python train.py --d_mlp=640 --positions="rope" --rope_fraction=0.5 --qk_norm=true --attn_scale=0.177 --extras=["capped logits"] --init_std_qkv=0.0312 --init_std_up=0.0312 --optimizer="adamw" --beta1=0.9 --beta2=0.98 --grad_clip=1.0 --batch_tokens=131072 --train_tokens=548300000
Each number is 500 + 25 x the weight over its row's rms, rounded and kept within 0 to 999. Layers, rows and columns count from 0. Numbers have three digits each. The size before them is the row's rms in percent of the matrix's.

# up: layer 17 MLP up, 640x256, rms 0.0812, rows 573-590, columns 0-255
# down: layer 17 MLP down (transposed), 640x256, rms 0.0784, rows 573-590, columns 0-255
# gate: layer 17 MLP gate, 640x256, rms 0.0811, rows 574-591, columns 0-255
up573 101:507524471479508538509487511525465517520434520479518539495497541497464505499493496525491491499512463495449479479490540510499486481492514466519561498481560478505478489512512506542483484478487481529500503521525532468580491520487538489502499495482487504468519500524455496509468500526521498481489485468503462508522518530489473560516507491546512531509483496471505507464543505519500475513506521526512456520483516509515484554481458467470476493493520505510519427522482470462475471474491474546509503534446511559536500510520498488453514501494502505513517529462431517514507532514521523472520517553532473501490485493488483451484509512493527492545490484498485517473517511496521527494493516512488511477499552565508512474490507485511517523550485481531520538488498498486521511531492489
down573 101:467525520466483488563425514484500508486509521481495507482454467478509445498539508497535502490499504486524514492511485489500442460458474502520488541473526473499471452494541499469508478470492504476485486483465486531533538502499485533456492486493526473522498520497476459457515449526514526473498544500490472524460534507506497504500456482512477491531488508523471533488507521495564494463471455502473495493509473456505482477492516473515535452486530480496485508499483469458491499489490512528514504511480500535511462484538524506497505466476496463479541490507441489554492487460534522503526483515485479476494491508499504500478490469516556522511503513560502477434472533543489494535522509497492500490512519511506476514521504533491476512510529542534542508506509536499497511521495482
gate574 101:517494504494485513502481522530472489495476517496491462510509500501503549517471468476495486512461475527456502519515442507498491523440483479459509494481478519486486500485520560479516523508515451549531511530496479515505497496449458486524519506518536519467525487471520547515535505504472525508493503482481512522527477506515468489516490470508483486498533494535525517524482443518490466511507490473553516459507537560500528510462462500460521497488528532526513542471520518477510492499551498480517516531537535557521491527494543467512467480489496498482498523513485507457452506493498479485461499458540491494501507453475517496521498461505498508482459480464482487477506512477488544477551485512493519509528480496514529483481504463463527559498493478488440489479506450493471480505499465
up574 095:537455497512487501505457506507485470509461533563518505526475489521511476505520493480493483507488527537498529492507524482478450497508504469492517466460495492496492501503547454507479471458511511479515489493479514497525468479507485478495512481550574521505504457529475501506502501497474486497510480444490468491513475515500466527459530504462484466555496496480486474444498465524559505538521548561510482497519480501494535449494487509529523509535495514501504529485498503537500500491483488449477524490480471552514522509504485487500492465490555555455487498503484483460485535511524509474497528449473549520558502522530537481463494445498513486491508476479519505498511508501520482544468477531501518516485515503494494522536533516493515511478496480477511506486519534516522456482469486
down574 096:523534517508464505502542517465514529505490523480533473480515523502509464469498499530460527526502474448511494531524504478459530539516502534554499526441510502498535486505509470506500505476499524506487510496484463550487537474504536514499483497496460460444454508491508501486467516502513517498526491561488500521459455483498512496456473459511506484422493524508489474520520496489497515472510466503483502521510493492522492463494515509542478544501501515532513448517487500494526506500449486487488564519515547481521536470512514469494504549478483499513525450493490483486525499490491511512524499513498498460465497507505507524493503540477537533516491529573520517518477524473500482506504514477477460479537503469494532512537503455544573485503463514490518483484507497495491463510489520
gate575 102:523476529508541539518518519474526499507493480536455469463497524488542494473463485541483517483495451518533497492533490486531486451505488491472513504508499530498517472509492517486509548531520439518519463501460508493508475524490530490499459489485527478510536501466523419488521525489484482456524490464490457522522520461493523524493513465506453458484533511507525524447485494456557451517532508474472483493521496515495492489508476481471533520477490552485503523493525503511485466475494484519493514459482483527502512493543495510511535460502497506483500454463487507498528512539471505511483492514494467537487508482514471510488473484496551490482559497507480456497506499486448476530495497498490507542543519481458520509503470509466458518515487515498531504473516490505465523546535519
up575 095:515461502503491524472480522496503498515535498507462447511471517458545497443513513524507488479525461514517504491515479496543461459502496523501481525536533487460494475515511504531529524504487454469516482502514536502498515497511529478531482485507508484512496468470508465472484526444483418518496485476486461516535535494490502505494467474496495502535514468502495514473471479502517474479514500479486468489496489512487529456477470461497545514474502528500489505495473475512495478481535455499494499501463490521489509493521501524504520490504514483485504453455505469455525531525473506529490497521532435526527534497502468461475503457505541485481583534525508486479446486521483491513479523532459523533559485498478494506510463480475483503550505527534498487456535519508479499473475493
down575 085:492513457483526491480518501527487493501448507504522486490500479523448473522522490487503507528520536440498513469506510504494510550446520519509470488480474480479488507488505480497500465459527523500510519493528487515498514485508473511501517507534490499483486516534499548515499463482516566528495538517539540522477540525532475499509484524536522518496492530520459494537497509517454546496466458505562529526499507486498499525534564488536500490528523490544512504520500522500461505535503525481503490523483501468496477509431527499499516502464485511507532547565515486515490485486532481539509513492448518486503502512491559538514536465496450543500453477466492507522534529492513504485517481471548492473453514499514490517482516492506525487484474505486511464529519546504541478510495524
gate576 101:475439487479481509519494522516493465560494483512489497474494523452529528504503518476458495452515553504506466529468492460522523515486516496525424492479466498548479539467519503497508515518461496477550503491525507469519511519492509500470560495512506506485508486506446524509475507518522497525491514534510484504466485475470510517511491528520495510490500518501545510493506502505509487532451518441471483502507475524498520475525497511472527480475501522530517505514514488509527533509530541493495503468503496496498480532538525524569514510509510490488506523522509451446448489510470528513504472534520554511515446494486503511481494494541523461520485464543493466504470486479484491478465584512498476519515470507513470472458517476527470498480516496476486503536537513475523489486515485
up576 098:533496501529456466539490483498492503482517506506492481494538480508510463562491488508533467515529498477492502516530494503558479454472522471509434488510502443511491513503498495460503471475460476476482461525534507511521519498481496529494487492513438519483509500497517498501526535520492475497435509545487481488484515491548493472521520518478531533537533504508519503449471515526482514533492529527524549484485484500496506499519522504540476511558499490517471437497504502471512557528506468520497486517516472519514487464485498475521460467517526541559525491503536482501470477513513535567478484478497482494533493491468530522548508498513500529534465464520523519528503519515487526517487501462481509510502543500454479477505488527512501497479504479502514558521522535482502519510498526
down576 099:500476505518469509527497501468472495493488502489511458477529462481501474502482511480533532459521490494494487514437473493533461501514510490452524521506474478520476495468477475534511454492505469504537502504516533476511529484490481476495450469486484519514495498499490576479541470498515510493493466518497517486489514516547463545487453553497496525516469502480485494502585531516528490505474479512513514510502484480537478482498526442471527507482499510452528489491508507523484540503518515503476450523459523488459500489504532503435486479484474480519498513507486517507516476498483487504530504534512499508463460489527475485491535513564520519486475490496484472512496519556558489518494472547469495514489492472525502501532497490552462504483539519490511477477541476473495537520515550
gate577 107:476488506479513509489517440488477480472489474538467474521535485498522519501492500504491514477529480500521494481518503482506511467504547501486477470510486501490481489538444503506518487433523520476519523521456526463521491472486498476501475492520505488519497548514490496506541497538467493531473491506472515551475512469474539520534506483470526505528524513488543489541506499512505450502514484495514555505488546492488525508477505517507458493491486458536543520472511487504472528541499501488486473479493482510523491496495510539479504509483530487467508471536476548547557455476467434517552501468524519496466531515439510492451478494447548516526466505455486497460504522503486540517505492499542446526507513464459476507474481512502479501496494522499501495482480473509480523511519474
up577 105:510518547462495532528506499508517506511455483506485520507457457496520482516538516504489509472517545512515537480538485444497478460480495512507456484531510458495482517526492469496523509523489474495499478489453497470461492517446522531496494490521467518519536492516494506510518490525483475532514483456455505503476486527497502442526516519504481491498495521523496508507486547481465520492552468488444547576486520512483496506507508486505522485525481530518504488507482444488490568500522475472525488461524496521537505452499512531503524471546547533488504480513496467501492520485531526471530487500494503472492530480466539499480498546513449442524510482509515517503486507538503490511479544462495467489518528515516479525502488500476513448473504488497514521464544471495484538531480501
down577 108:470478517482526504528514492510509517528499536494485483470437546484502550519505485450544459541472518487487493562529450506524481519513517474503472519509517519499475530502495486560477525503476498517529536500504497517498535461481503465490462483443504474503517459508491482494498530514503524508472503519484485509483493514524511535532473475491506484477480532482491495567511525471494544490512491531448480550480509484458501472522551498524470491450491550488523493499503562493528493450460486528488485537496523491483478455473492552442486499475511516515487484496487525483506516489453502507478528505532494507445465495519486483475516494530481468480525510523511512497497485506465509500511494478502467455530510524483489482533486476519515520540468525531481465527498503467514474523502496
gate578 101:506490504498540449496544517535506458467451506492469510460490500511482531518435508498528454518490512466500528453499541472497493534468532518517483465490481510525487487449507512488512470488449504508523516542472501473515492525476520472531504497483492516515537477441524506492510468483462533447513495488505483553511483506508500493466483516479499472538544500513490518509497520495504487504486518481538543507496481505526536481526531505484517496489531505500544538496567469494503503481504481510534508523456491485475506510506508486485479467438476517514464481541536551495506490507433476505504523502499507446465504492488520485500478495510549499501479450506514537456526538524498489498477463450533555527507482476492481510505489503471462482495498507516484511481525532484532506493539495
up578 103:485515500499524490496512504514486467488502518504484500510491507482520522461428467510495530499504494517507510477442519493505504486519512545509504533494517534524484484484497519511478510523499487529497504531460447522494480460532523501471514495524510478538559533457516492453530492493469464487510467498497477526460502512491490511482545571457487515509526473540577497490514517494501564477523465519492524531507457486512479473493540496501516481452482492477544492481515519546535485526489471472506534450472508503505482526461532488486516498490504489523473495479528503524510514456496500470492479524478497512570466488489521519472540482501491479514459531508490502550499502514487468496522537507519499528464497478509506509494508466514536478526450488527510491538466467534480459448491515
down578 100:532498486496468454513505484522494517539489486507480497453492510503479487493479504495480511538516463548518471506492490531519512520532486520504532498500491505549520500518518497506487481499531481538493518489525489486480477486556508471518534518524463494498496532471501535505548462492489489571485485530480455560514505514537483511462538524520512506526494478488465502499519478496495510489496491462483481501539491483469472518471523492485470542481535510508510503528503463491513494524479477467476652523485471531449521509527450495509494489489467542498506485503492497555503510487539501485491519506489500514536463488491494508496496491494474536487510533484519490496511510511498544495501511507530527475496488495474559525467521529521547492485517485468478485529483463478534494522520470
gate579 096:490500547508495475500512527504533461476487499506495519488477476513483488487522501517448511523526485474449461492468516507506458447445494463501479550500547490490513488507514500475497508486483479523476470499493474518458442516519466474501523478468533509473505492529507501467494523501459474527501512534486498526505513498534466456513478450489508481573510509479499467478496473504475508535507493512499513497500495509524524470518463541523526505478550468518524487539462494489505469508513513506538497544493531479494484480478524496503479512495498478522475561473500579500511513502507526528511516523519475523512545507501483490491445498521524507469500523469512516476545476524503485534502536518500532471511488514530530490457489481482492527481549488481457472556506509436510556511517488
up579 100:532519496544531503461508535523458538544542481489503504493527481487523509496495479548519504544493438437471501492493525517478514495525505504489515475504512491543519499485511491550504479483529495525488497532537466495456526520485496510496537505516511492544508473518488482526503530537497484482513448504504516473514463459496493517495432471491494506505514502507458523503502505496507492543505518507511474511502505509501504482534535540506464494526495523453509485497471472497477473500446487491478518499466517462522498507449490545534463490538502490545493512519492537503482472494507455503520535533529548520556473437532505492546467492533469474495500518470508464458504483493518520455497499504505537481477480500524509455490515526513455500450549476519535489494506497503479502507529465
down579 102:513477482494501513507480509475482504542503481495500509494517569485557466538478461520491498467576511503507517502546486502522505469508507526475476544502499521464487502531513500510520467485489470467500498482486488505518486457507509518536484481556529509506503492500499517486471523497479486493513520542531516483493476502538488506482493514516478489476477465526538517499579512541486533470523528525477499485493488566477518469468500464513533512496447510509484502518505531468514520484485520505488392501463475493478467523510496499496491534514487523501525470554503464509483495509502516507499486501479516501507527540506536501522509509488481529557517495532507499490471541487513527495511490495485438570515540518478506523500553503532554495478461495514487480486491505529493498473469530
gate580 101:505510464480497503502530506521458472508460547483509484462515470529528552521511529482481523516528478505521543511520520514478452503529510504510521507514505574493540467497479457509499501477442495503447508505533532463507510499517509473524451510493515521525478480496478530525513514457477541481484544528471483508492515504464507498492515480522510464519526507538536462451482487508519532439502478464481554493488508515502495485503492506499490492506515473516492502503510473546476521498534511528476483524499493510471432501518536506476501457460494504527441478491524500523523513509470506470439504483495485490503470501506550580499498528529516487517514482494497522502480536482548532489523497518510477478487470499515478545516475512484497481510443529472525484499528514522518526476509484
up580 104:481531499467518514470536487526504492525495481505516505506475492498493508509485486532500523514511490449527519485535508532521448498511517493470493513479466486509532458496546468477517483452542477512443519472479518481538523520513474468472501489482572430531511535518520468440492485520502511524496498479485487522465509475468510465512544505480497502536492509460511521500495504473496540532476513530462511497536529521546495496499489470482502512468528539482469472440485537509501521495528513540495502525543559505493483502483481477499550514481462490513524463487506541532520498469507500526494555496553506517507493518492511543501531483490499512480459490529557473526488509489493511476497546503490509532483506457509521532473470457468470512486510511503508519453478528504471503519515492
down580 105:489510515450508510493478490547521511534503520483548505492489517505543534527501498524442533485536486527488470545479526463500481536442503529515447465458480477478508524505507432490464513517492485542464470509507553516511495525557470504504527521519498535483480502479523515559487491499489494502480527564471482509517498518521489483499493479504481551506520473502520488525458506486483540497463444506506537473527496484477463477478517475498519501549487515542526489486511513485460496469447504495494488541494482491473484523469479497470540461538526473471486468500490450486516520481494485513496529505495497523442460491476508518452519483511499514527499483479469538483532490491491530487493540498521517502480494500496464490494471493510487532563500493526494489499515517517508528495519484
gate581 106:477507551543514518481493514555504485491499477498482485477563450511507502534462479473499550458460513488464495540487482524490491469496525499517471517482523479478522490504465525523533483478461479521520521520509489464535519488508495521469503498492493476559522516473483469466494502518529528461486506473535498556481537490499430521505512462445502484501526514500481516506494502447504538483529451495516476529507531552482502535529537547494509501479504471524525538515498481508501496497531506473486495498555488531518519503489507490519507498508484494510491513464499515502500492477533501464518494495478506522464508496526482474504476438502466505488477450494477479531475513471458530516472513493486507510532488532455503536508505532542475521447448525481488517492464464509482475504533478
up581 098:487508476507529536475490530498492459473487566476489472475487479511511480535508481496445475518508439430493503469476484509493493477522473496487485494525530519521457496479456524522466471497433486517504438485494520541470508516459502477514495484481492488545464512504498529554500469506521496493466498481491519529538505519544509504455518513498512476497520461470476494468479486479448499436499462513445464511525538544526503532519546538489496467491518506518468509497465477529529507492484518514499502479489500501531526505476467515500482457491521492474494508478482525534487540537527512520508501534473503509494479509499561518485512492528469453505517528511476504490488501491558528505495502491481539516496501510470450520488503503538503479519469496467489485490526526472498496509534526
down581 100:510468495449520486513510451466471492502521552521538489546494523515454484536503517521520466536524526497504550464505546504499486515510491506522467521520494528490507479517523485478502481497541538488458486504523507495486507486505460520511494528499504464478535496481543528500499453526484526527496491495542540499480519544474511495486495502501480488497458530509507509512515533571516498466541534479496504498519477500540501457495491490515498485484522500488524457514500485494494558484542503477501523531457443512470503470508527531461515481498455537460451550502506500500475506495510522505507527490492483506492490492481492535542531511497523537489541486531516456483493463519480527506532492494530489461478495455531553499494492545444516490515537526463515522541481484520540519486481506
gate582 100:479509517504511516458482518514468491479517516488494492495522497533520453513495500551512488537518492441453520527494523468538454487476493498518518537552522486523467471493488510521452481476517490526500486489481533488533520517479480510487525491473499517522496483503479490487512474507474490480465528459514464559536517448511514506513499539474518503550511499464500462500493492481515508504461440491479491541501505531529481501520498538479499480501485467509502514474494495456511528465486536560468513516500510482520499483528520511539472529535536473499474525514507555516488500506490504480470480476521515465477533453467535494498437456454509499540525503488505521469495477447532502531541520486534486505482542522466493517454469500470512463527465487479513499488471537497485504476528490
up582 099:485469519510489508490548491504516490525468474489514500519472516480510520482523525518522533547491473542502542525497502502519516489522520519490512518462505522499512456480492506533503476516495490477539545490489528504492509533504502467524509546486530509468513531535527484480547498467506486466500521518433516519439481514545528501482558498491504513448474448516463499552481470540514505493475510507498488428552482500496506459491522474470500512470474523522499527499529497516476541444466519483486511496479536506514475576498527524457507509505518477499458487509512488476483503477477515509526469490500506509557476464489521522549548517512430500514529486481515506500503508486483481460488498503526494497476502509486468487522501523527498465481497538513489477534509457493505485543528520
down582 100:457483517528467507508509483470483533512479540495501476487532511536524576504486502483476537479500483501498487477499498490525507482477509492464486537506483494495495488482441508452526485564542501465517505493496492489517562523500502475492499514489517534460502483455478463481504454527473464502526458511531494467493461486492470514457500506474528505535544473474491484459483475534490509472472467529508516461523525470504465483523470531508493506536509497462509511494443519540481502495487514477473513471528514521507463496533498469486455508490527469513460469494492465500488530522513528498448484485488497496489516449527485505539499510487513500504471459481519530503511536472490457465485490502469529437529497523526495465463494530453494459481499501507500504511513493508434504464494507
gate583 107:527489503491448516506542504471492471505478488512527474494523483491515540524543477485486506535562445475480500470537468493521475479438478499518510468534514525511479474523501517515507477502453437524509511522516503481513502477469454528524492497491492515494514484462499536485476444492511541486520473494534532463529532526484507458514489518515490509528508493574511491478481483495500494503482541504462518488504503528468490476484533495485508479527490502504513542506538495507515468474504500441534437535488507478493494489491501503497478481504477505465533499527515519496567507453438508521463473499484540509475526497503487534476476510484512576549546511487506469510507497502480523503505475453541466494493528521510505491491516536498530507500488499492508486526468506458500524536500492
up583 101:498485448553515536485492537495496473500442505493519456452474490476542507497503452510451480521523490479482511472519441484482493536514500496513508514506500499538527564472502507515501526546513494560515501477497471485499481498463499510511504485523496485528491540474517501510488458454447510502489475527520497496528468515504544471538465506511517507500491506500515453436480518519497485517487525540508488510485515503513514462482511494485491504453469529519473477495504494508499504485537465496488483515482497509536495469465470503461550491537478477503523509506457505503501524485463473497504505477478526518505488486500537447476501455473565503519485501544512484456482517524472535498443483510446526476509507456516523446491458497451479493492478508494463490468530510486515516522506502
down583 103:487477488547509489505479502527528483536525482483506489491459496506510514484443547500495522532482471529516537503523509545504523489466494487514543497580483488533538469507488509528495481508453502532491466548484507522491503455530495494504498536507463484507493485512536454489513494515547519490453496477505498501495489474512484501454517460483486508521442490506494516485455566486470493504566492496532476501477488498492464522480454523544489485535518512481496574475501473490513538513512485494517470489492469534482488505533484509478504479553565524501535478501506530531512497517486521545488514522481466512502507538494519476510458513483489511481516494503477513527474507528508500513508502492452488498482480501508491504515489492522442515512524489490541493477571480535550484532482512
gate584 098:497477500466500488478517487567523495494469500519484490542473521487490520488528451543521490506536491492473492481442535465463446481505556559490504498459411531488483515504510527515527510462465502501455499506484520517543480501486513496496507514470512466504520503510472481495505463506451488508487476488520462523494487537469484520466478503497514506513491520478510524522507490492496461455477458492484497527513511472475522521488532469449504466438517531485507452492492493505540517540517526512510483481516508501497540508496536486450497502468494523502439508499474481528524494498482487506475509479494482469467504487513505524519490513472555500562514523495535516503511538497455489509520501487481519521579496480506510526518470495452496521510464476499482488503514491506545474484512509
up584 106:495534499466526488475487535505507510445541456526548477500523517548491545533480510475510488507510493502509468497487486543490530477500522489533524458491504503517527516500489488488520470486449474506477490496545477523473531491518489517537459493516498521538463496516464531489441503499522440501571490507500541444481503528455495510477488511503534501474535552502466479451544485520508553516524492485487501553491475536499490480533543484478479502520481516531530484566469468510484509475548487483485534517510507491526497513520477466505491486474537502477521525506526564524493515500518512506500520519486509499511520500502524449474507498518515535488511463520511489521509491474467467512453507490477494504445486513468466495496500514474493504485506516519486501492493523494472518467456462
down584 102:521480546509476492499510502495536534469495473492491532505502504501467597523544504471472518505501531521485512474508537505509480474512498513498454479498515503510507492521459507481539482454509488490471494501461513527478516542502502491508471527490519533513483486516504495487495501482491534506491466488537516505526453501469517536494492534529499513487508511493539496530466527487476504501483506568466482513468485502510489494504505482501516507532469490481526532500483540505529480494510517478500524528460518537555490531489506482532478445474513473504476513478490553472517486476538516511531480513484524507491472436539551555521501522530518492462539483526532479479492542532457470519473496504449583547498485488526499487517501546494488472476516506490470536485493485479514500474460482
gate585 101:533480490510510529505505465478477470520493527499471460495551482502488523517496517504464475529520483452524506535526480532500508457502526476533531494528503470522490439490494557503500520497509477527552461478522490468487512497492523512528543521489463501541495502490505486513514522511454544481494499500519518478543525521509531498505505524477476481495507500487537476472491515480447472559499476530442494470508456486450495508576528483514494491535530476512492519533510462501522532504545480533518457469488493517511510458476498504491474493519520538501502504482503514533516496516513490496500534485513476494529535493550489540518461499503528471492509520473507508516483544485466504489498480447463486493481526494451459491491518487425511533499508507496479477511466491445489504498534472
up585 094:499513505497484514558487482524462502505510468545508474475507484489485462498483509480489563515500488499504572486486518543505504502495474519506477496509483490503510527505495490514517445479505552503486507540503446512479533512506516479510491510505513518542507526506459509565508475499502474461522498516503516525477533534469529536549488499512465472530517518554508499504507487518495542515502501494521512515478512474509500505481558508495548547465457541506473486549498459514497508504485515451507520498505521553478470499514488465463429483473490474470510490490525492495509540461486481473533454507484486472499491515526460471511494471490553503454539489486506517498480493507522479489523474563446517540497477483503509490508513484508497495493509450537481529518468487515512536504541468
down585 098:465512536521493457482496535523541516523493480518539507461527494522544521527520471481485467517519514503543480486480483522492475508486496508483500485513460511538517475520519534526471520483553500547526513455493548441485497535512503456458468471489477509448498502505518457526473515575524471524494520511475478474511464494493477481465498503493503494481513498456500498523487469538502483497473496517467493493484558523493522509485472507507481514533535465494471480459492431508515465489548484521533529496471502502510544529498522506531507509484497481529513529532505470504437491537473518459492467492529507503469496501557496480506498494553492509509509523480534515528505493486507534490473488497514482478469498515512453546531463527457467516511503525486516524519494529523514497490475493
gate586 097:501479575510449512527543560499501483475486503500514484514527496528510532536473488490488570477494487486528487530525522482518447535502476453500506511540507512501524465472487529544525478458459501480521506525481497513513475504529454515517520498454492478547549509487489470419448466490525512517493494464483498563455537485491506453469482476488457473466439473539532491506471461476516501517483507493501508475521532491500513515508465507505508448448519471529554527491497505478527495514487509522504493482491474487494507463484514526514479522481519493491526506475495527533494459501504500540511513499505488522484517481493524500521486482505485542543536485488506477516490539485510518492507500473495499514534495514508498535484486530520504520533499495521536478510495480524507489536527520
up586 104:510498479534475499507465505507472545507493514475526535473507504502493509513444462474467550447452495514501537518491482505456521491488488477474568503492538516536511519489504521486481441493468497505504518495461504470504533509530501489469464521485507527524506570529503458500491466528525523525453505507492524466458470482507497479483526478507461466485505496477474480481513506495518535469474513507506463473529527484511479514466496527486540453489489513493489439514465494478476499513478496532525519475480515501486512514449465522468481539512501474545555499511482508511527512488527509486532502508505518515475478474502512515494514500514521546499501521512489468548520514498470531482512522476498472537500520522474461505509482541486499483496529460552498459541473469486544495522535448
down586 093:487503495505500481462469502458551527512472484488489536498465491509508514524502487476517479533434487488470546481486442504491502488506499506526498506473521488511501529512529493454443487519530471510506508461504519446538489474494538509510468477530483484537479480543489499559513530536493498489496507486471503461546512505478482454514476498485521539529515470513519481455473527515487504520537508486508508460436506502499553532491471471467504490512475516509441511448508496510467493488510477495513546498546530508478466510483513489483515510510508544517485549524514501481446519509526458468492450494459471504510486477484478466493538495504491508443453465514511507532532455511484486527491487545487490536442488506484505500488493468474501488489481527495505499493458517504485495489507490
gate587 084:477531514513453503523476516506508475473519482471509500506499457505550482508495517512462497480533471501509507482472484473468544496493474469497485500575517539493485512525499506514522502526491494474464444525517492466464485472494472477482513467512463501510489493471487497524455465491533494507493501536508483505451525483527499501489508494488543475472520482474486495481520520498492533480490508535475507508467509485485499482511471511539496522474492480531550481456500502512572518481494498475502484488495500480462534487477485511478487524486492548459498507526503501485497527509559520497481507490488536462490474427549494495485492494536475452509474504499481534497477509468474566492504517442505517497524458579509490531520533513467470473531494529503469498446496509482436508513522521
up587 087:467490524483495504485500499500471465470518496482557480533488489515480503492523479498517518506508505472479496526494487505501487493516510519496519506464463442516515506492503524509539491497520486488484514493468485500503514537503492515531491489508533516533500467515508473546494518483493518456545505533485537521511531490498482510542460556467491554485476501486491513458498515526488472536504480573539493525447534494481521488474513507511474498437482476433502477475506493476517477535530458480485487517520504512502508495473492475510521497462522491492514491498506494533456499502503459467506480486543487507512450468513473485529515505491546517501508510508485458495521504479523538460513463531478541449485469526500442479506527528432497459502518526534523540447500534501510476484524431
down587 090:503453510464552504470480468504507453476508511516455511467533528536487501534506489519513532491456542519504530498512518529450464485498550516529482535487501515504494522433494530475502508498505509552501506527512507466510520471482519491528491541500552508517487511483495492531534565513488540506510505481457527538506519503470505493519475478480499474519457473490566481523513522465543469502495485468510532502512457496489512503489488495514556481537530510515449483499500481482475509471478495506465540495530480536550475534492480495487514494543456500502504469484501553547511472549481486497534504497548508519497484523472530483493531508501504474515523472502528484543500463519546492483515502496531495506482493495510515472486482480507512494523500495452521459509479494514560486513476512
gate588 091:535472451529529513536513503521492516548487485479455513510466503509510473470479547470450517545493520482509485506537500543537510486497471502483520535478539529522534466480504470500503448481497486484474473505524512489503508474467468545501520469475513496526521505497499490502484495463514505489500486514503495523465503461519511478491481527457450500520480509496507487490519498481525490502507483499505528521541498492508522530482502496496494507456520525492526510499501551419474545497473544469475485477506515507560473528547547530523477490451505524528529491545486506486485484485478480468521494487445536494499480478481498494481509456493479540489493464463472524483524458511447486475542503523552531485522492504539531489491472505453478528523500525511472500499467521496535550506499491
up588 091:473459523482542538517514517495490517469497510492547485503474500508463490511444531527513514484466527511529516513491523460525452524502506516464465504495492486544487495494531499538487503530505533516529477497487516497511509500499505491463499533498509491544485500498482441475481476533498514504525484509465537457441455488475442486512491514470488523531518496550494549524476510502503508525479482521477465470479554498499550534520514485481482493535522495518480489495516502448501517496496491542487473509521505528526509512500531480518514510470515518499515468507448521503531516467512485548519466479540530475538473515479503515486455485544449511469472515504508549514491538467510496483471505471457527514522448468482482542507501547509498495480538482535513514493455466538488517514501469
down588 095:565485467508494516502468493535508516523509487510537471512495486494517508471518501541460481490522499512513504532520528512502472476528528499475523503502534485537474536517511494511463460456567489492569498479488535521506506523528480485470471496518515523504503533521495516523531456522530494500494475506546473491478509512530491501462516572458518517510511471507478496465517459486483475520489485553516479468522478515452497499507525536470478514513496513515517501489479509503519495486521495548536420514477499505456483464494529486458473525514523469465494546505542444498463527488469505500518511490473484552505506507521517487501508551470523535531493515526528484468502497515538505501474491485519463492514531494475486528462492514505462485513509521509477486539470531489550490484502459
gate589 085:514503544477486522472510517490509482523534505500529476474570489509499537448533534519530554468532487508530536474508516534484545464473511450524543486485518465482458504472529508507543545511487460497517521490505525491487489483498461502511507484487483510467484467451489472477515501526488523482468523497485477496501516497505514502487548506487504486495496501478490456497501498491459479539480472517467547521477485492488514498504452527521500495495521474483521511482549462536563504535495485485511474496509508462517507502470522499511505523462526486521532455527506509483523477504532515457490497492525527513521506480536469478471481529482523477526507498548504519432507480507504535494502488512434514480530478529480543520525483460514488485517509509455499508506467530445465486492477446
up589 084:510494493540509478497482569521513495512508504497491540516484525473550532470470516516534517505509495520487451490515484510512538518492496492504487466503505557500507513473527473507515490496502480492488496499484506495482494493482525452505510477485487487495454467466486477455516512454489499517508528537509448483513472511515486499446533478461520455500511481472468494450492508499472444494565465504537503505496483501515482478485443525534457489519488509487522473480547470512475501481484499509513512495518473464545529494500455505522513488483518505506523438491480488535521508470472532472516536502489505471488482464555472501462480528549530442510509533496512492457502489521458466537510521547481507487516507536531479449516449487528485470511499494501523523465517471514499481542485489
down589 088:507452436496521485514503540502496501481467534488448538469480515479493518502511421496534462498479516496526519560518554525504480506523445519498508516545487525491519499516466487489473492489516525513493452471531448504548524484504489511515505483508511466514545537548517503519496495496512493503519504489524517506530520507506489491489468487490472487492480527457486494501488517509581505471467507482464493490536512526482530459526551494507514478528497507474491485519474514512485470513512483503462484536507474513466502509536465538470497482515464532505503558455510457507514524500516485503527513527467497477477461501475508556490498488479475494473477516512517469509480490432516523517543486498519477510497523472484481517474529565509537507485498479506502460492512510546504526485505502
gate590 094:519495485492506521507498488536489412467484493499473479479531474482533527490486526524533535497518508482529501510523496532497494464490542501480464486523486500499473501481463529509528507467484512471498490494545483483494453472501517507539502493482523500544510486465527467487525504474493479488470486497510483536507556492500518473511551529487520500486481535479495485510540484469513511497461509538494506481496505481482519509496491465507586424460525537512524488519510482502509541519532506532479475475428498498515515497512477464543477543503490521543485496501518542472513538520502522475476507498542513464503478496521481490469487434483449491504467509505494496521478503518487520503505501460498453487522557506509484533500506518497512498501486554496465469547443514508503509527532499
up590 099:544516492446468468490483491500496483452498524502526510504506478488509506481472516521508505486511535482526554514499496513462507466456460499448506526459472514497477525481488508537493501510494534461425505527493472486516497481520532452461498560479469504499451512490499476472497490466490487521498534537487528516509532462496453485487533497515468489488491549507512492527558499514470519524519497523484485483546479485484498488520498481513515487491470470473442474507491492508534545490546457481517486468516475476471494514524503475536481508498520534535502485511488514522470478527502518476500453477509499467426538477539499469502515474493470500502542512480486501516496507518500478493503494469467498499486509538506517488479514513529456505515515519539526541540502496518433467522455509
down590 097:535485456495526472499487514515509536463531523480575548490493491481547501477494506518455476476482507510508490492495461480512505513541563520512477555523498460502482522468530511503456492522519494501430498513477474486489507480541492512460515454486498492517480485492481495484519475519462525523504551488484530463491495459514506535547439510485529495475528514518505518494525485503471496525528463532481506498502511501470487472515506514541467549548524487486461495509497513537492481480515481517534484474525512535510539557477498470522495486483484474518515501486515474534485487526475468514517502514501497532460535514571489491479520493490504468459518527518464447503512504512481502473497469490518525490499530436512484499518475480508471494490488532518531535487507500473468512494458494
gate591 103:510457514460491500473526505539509504487526487490508485460548504503519501526540533503504496541486518499512528488529484501481441464506542473537528467478478484513524530527502507519502482483478477499505569474543480474507518488475480488507500527508479513546532519527480502458507490540516551502520473500499473533464540467482487493499523508498515475497525474531516494473465523494525523486460502500491488517479540504462470516488492515460510439513497481512492504529481467468515509509508504505508461497446453481521523499470515489491521519536496523525472518496467459565493457497497495516520502482496503502463503501502490552516480495476554443538554474487543500484474491477487530510509507506511496459517509569521528540523487554496490474487536515517511522500469508504513517493564474